{
  "hidden_act": "swiglu",
  "positions": "rope",
  "parallel_block": false,
  "init_std_o": 0.0142,
  "schedule": "wsd",
  "train_tokens": 101900000,
  "max_steps": 3110
}
Each number is 50 + 15 x the weight over the matrix's rms, rounded and kept within 0 to 99. Layers, rows and columns count from 0.

# layer 2 MLP up, 192x64, rms 0.229, rows 183-191, columns 0-63
37 38 70 42 64 80 74 74 60 42 52 40 57 63 68 37 57 46 41 43 31 51 48 50 71 46 43 33 47 61 46 42 58 38 36 34 35 38 38 33 34 45 41 49 39 37 68 73 48 54 40 46 65 59 50 60 39 57 74 46 48 51 38 64
72 40 40 73 24 39 39 41 59 37 54 23 52 66 67 41 70 58 60 30 51 48 29 59 48 48 44 69 45 37 59 78 60 57 59 65 32 69 44 63 22 21 46 46 56 53 44 24 37 57 50 61 62 65 42 43 71 22 48 52 67 45 38 82
58 59 44 50 60 49 42 48 32 68 70 43 52 59 59 47 61 93 48 50 51 37 49 53 62 52 55 54 49 47 48 66 31 28 43 70 40 37 37 37 61 58 46 56 24 24 32 40 64 49 53 46 26 41 48 56 46 26 66 60 11 50 43 53
20 51 64 50 43 33 60 57 46 24 49 46 55 48 49 43 76 39 39 38 27 32 39 20 36 36 24 54 53 34 68 44 30 66 29 40 78 48 40 25 39 39 56 31 53 51 50 54 38 37 60 58 73 37 55 67 58 28 79 53 73 46 55 26
47 68 69 57 64 27 63 38 47 46 57 36 49 26 73 50 49 54 54 54 64 54 56 57 71 30 55 46 39 32 32 64 46 68 62 63 51 38 44 90 59 54 49 36 32 47 56 47 28 45 40 46 30 10 69 50 46 62 46 44 59 59 46 45
38 60 59 57 59 50 45 50 46 29 51 47 64 37 24 29 39 00 31 60 66 49 22 68 93 41 65 49 55 59 40 69 67 42 50 47 54 67 67 64 38 39 60 35 37 40 41 66 36 59 63 42 50 57 36 76 22 63 39 58 47 56 55 56
54 72 53 54 56 53 59 16 47 27 45 66 62 28 38 69 63 51 35 26 60 57 47 48 72 49 80 42 49 53 45 41 53 39 42 56 66 67 51 23 51 63 72 31 45 59 20 72 64 42 68 37 78 49 70 81 47 52 41 53 30 45 26 38
25 51 50 42 26 57 55 53 48 57 48 61 43 53 58 57 60 84 39 69 67 51 58 29 61 49 46 42 58 59 12 57 31 48 15 68 33 32 51 56 23 62 59 47 49 72 36 51 53 25 45 74 40 52 17 46 46 62 57 54 33 62 23 69
65 39 49 23 38 57 41 58 66 55 60 73 40 61 47 64 54 53 27 61 48 40 67 54 60 33 53 36 49 60 35 28 66 54 43 62 52 56 36 80 10 70 54 58 36 62 58 58 23 61 56 39 56 48 37 69 50 30 46 75 69 51 82 39
# layer 2 MLP down (transposed), 192x64, rms 0.195, rows 183-191, columns 0-63
54 46 52 54 54 30 19 66 72 47 45 39 57 31 58 53 44 49 71 46 40 58 42 46 67 40 71 62 37 44 47 53 69 33 53 33 70 65 28 72 63 28 58 41 54 36 23 58 51 56 73 50 28 41 31 36 59 46 63 59 51 20 63 54
40 64 49 45 32 35 58 43 39 51 53 51 66 32 38 19 60 32 52 37 31 35 58 65 60 53 64 99 44 71 58 45 70 46 48 70 38 51 57 19 36 38 49 53 52 19 60 54 29 66 18 58 86 36 31 47 49 47 53 65 38 40 33 57
31 65 29 45 51 51 21 53 65 23 62 56 60 48 75 68 47 32 60 44 67 58 67 49 37 47 56 68 37 83 60 36 32 42 58 32 54 49 55 42 44 38 40 47 54 46 59 53 46 57 48 51 32 65 83 55 25 51 52 66 70 43 57 46
47 24 47 64 43 44 50 44 75 28 46 40 49 56 47 58 53 46 43 64 45 94 55 31 37 54 70 41 46 65 36 40 45 50 74 65 43 30 70 53 47 52 83 70 27 61 48 53 44 40 65 39 55 60 22 49 70 25 50 60 42 43 38 30
40 30 46 16 34 55 57 73 49 71 45 43 22 38 56 37 51 38 49 61 48 38 64 53 42 40 22 50 27 49 63 46 68 54 33 40 49 34 50 16 49 46 55 67 72 79 47 58 54 56 53 61 72 57 33 78 40 32 39 48 56 60 59 48
66 53 39 36 41 57 65 72 37 45 72 72 57 23 02 31 38 38 22 47 73 72 44 66 75 24 15 53 45 79 62 58 55 77 44 53 48 34 69 56 68 44 58 45 23 54 57 50 52 60 57 50 34 55 57 35 49 39 55 38 54 37 52 45
73 32 50 60 47 69 55 50 52 50 65 48 75 44 60 49 56 70 51 33 49 27 77 47 61 56 43 39 42 34 60 62 48 72 74 41 51 51 32 59 69 43 44 72 76 49 63 53 13 62 54 75 38 25 74 40 63 59 47 60 59 23 67 69
50 43 33 85 60 67 48 58 58 46 25 45 62 28 69 44 42 61 76 31 65 61 64 47 70 55 42 69 51 67 68 57 64 26 76 44 57 45 56 47 34 40 30 60 38 47 48 47 61 72 62 72 58 64 59 49 70 62 49 40 43 25 64 41
41 43 42 41 68 38 55 41 48 31 47 31 55 58 34 56 48 39 24 76 83 42 76 60 79 47 60 48 43 54 47 65 32 48 46 52 28 66 34 73 49 59 59 55 64 56 50 43 56 45 28 43 07 40 72 48 41 37 47 57 22 53 44 51
# layer 2 MLP gate, 192x64, rms 0.24, rows 184-191, columns 0-63
60 64 39 76 20 61 32 23 46 41 45 53 48 48 44 37 62 55 71 44 29 30 41 76 41 46 41 39 62 71 52 37 39 51 63 36 27 78 36 71 01 48 45 54 43 51 37 40 44 67 46 47 43 53 31 41 57 27 65 35 55 42 42 64
47 34 50 38 59 46 50 71 26 65 54 32 59 66 55 56 55 80 45 59 37 36 50 51 62 46 64 39 77 47 67 61 54 55 60 78 44 23 27 21 62 48 53 51 43 51 54 52 69 68 61 51 55 31 58 47 50 37 64 41 38 43 55 52
45 43 60 43 31 67 76 44 69 48 50 32 42 62 61 39 55 74 25 45 22 44 42 27 55 33 46 30 58 51 59 27 16 42 67 62 61 38 49 26 41 41 40 62 39 52 64 45 46 43 45 62 59 17 31 55 59 45 50 61 31 32 38 45
80 59 46 56 77 29 56 30 63 63 49 66 68 31 75 71 56 70 23 39 44 58 38 51 44 32 86 37 49 14 25 62 41 60 51 43 69 21 21 96 53 45 41 51 21 41 36 50 45 62 29 48 54 41 44 57 57 66 55 61 38 51 50 59
50 53 57 45 29 71 63 53 63 57 42 38 67 39 13 32 41 55 25 50 47 61 68 67 70 54 61 38 59 50 35 53 31 49 47 42 41 43 56 39 31 49 25 33 41 62 73 67 74 35 41 55 55 32 27 57 43 65 46 45 25 46 72 55
38 41 45 65 50 52 17 72 39 35 41 54 57 21 34 50 18 37 49 37 38 33 54 73 54 34 78 78 71 61 54 64 57 34 46 19 72 36 26 42 19 78 51 52 33 53 61 47 49 39 81 35 35 31 54 78 64 72 54 41 23 50 48 29
38 55 61 39 44 49 55 50 42 54 45 53 35 56 44 53 39 72 41 86 65 26 48 32 59 40 35 39 62 68 32 65 45 42 27 56 34 39 56 37 42 59 71 29 47 73 32 68 28 44 40 57 73 44 32 51 40 70 57 42 46 72 27 59
66 40 60 24 48 56 47 63 80 47 61 53 39 74 49 56 57 53 46 73 52 46 64 41 37 24 61 50 81 42 60 43 56 57 39 57 30 58 54 58 17 80 60 48 36 59 68 62 56 41 72 50 63 41 35 59 45 35 48 46 61 43 73 39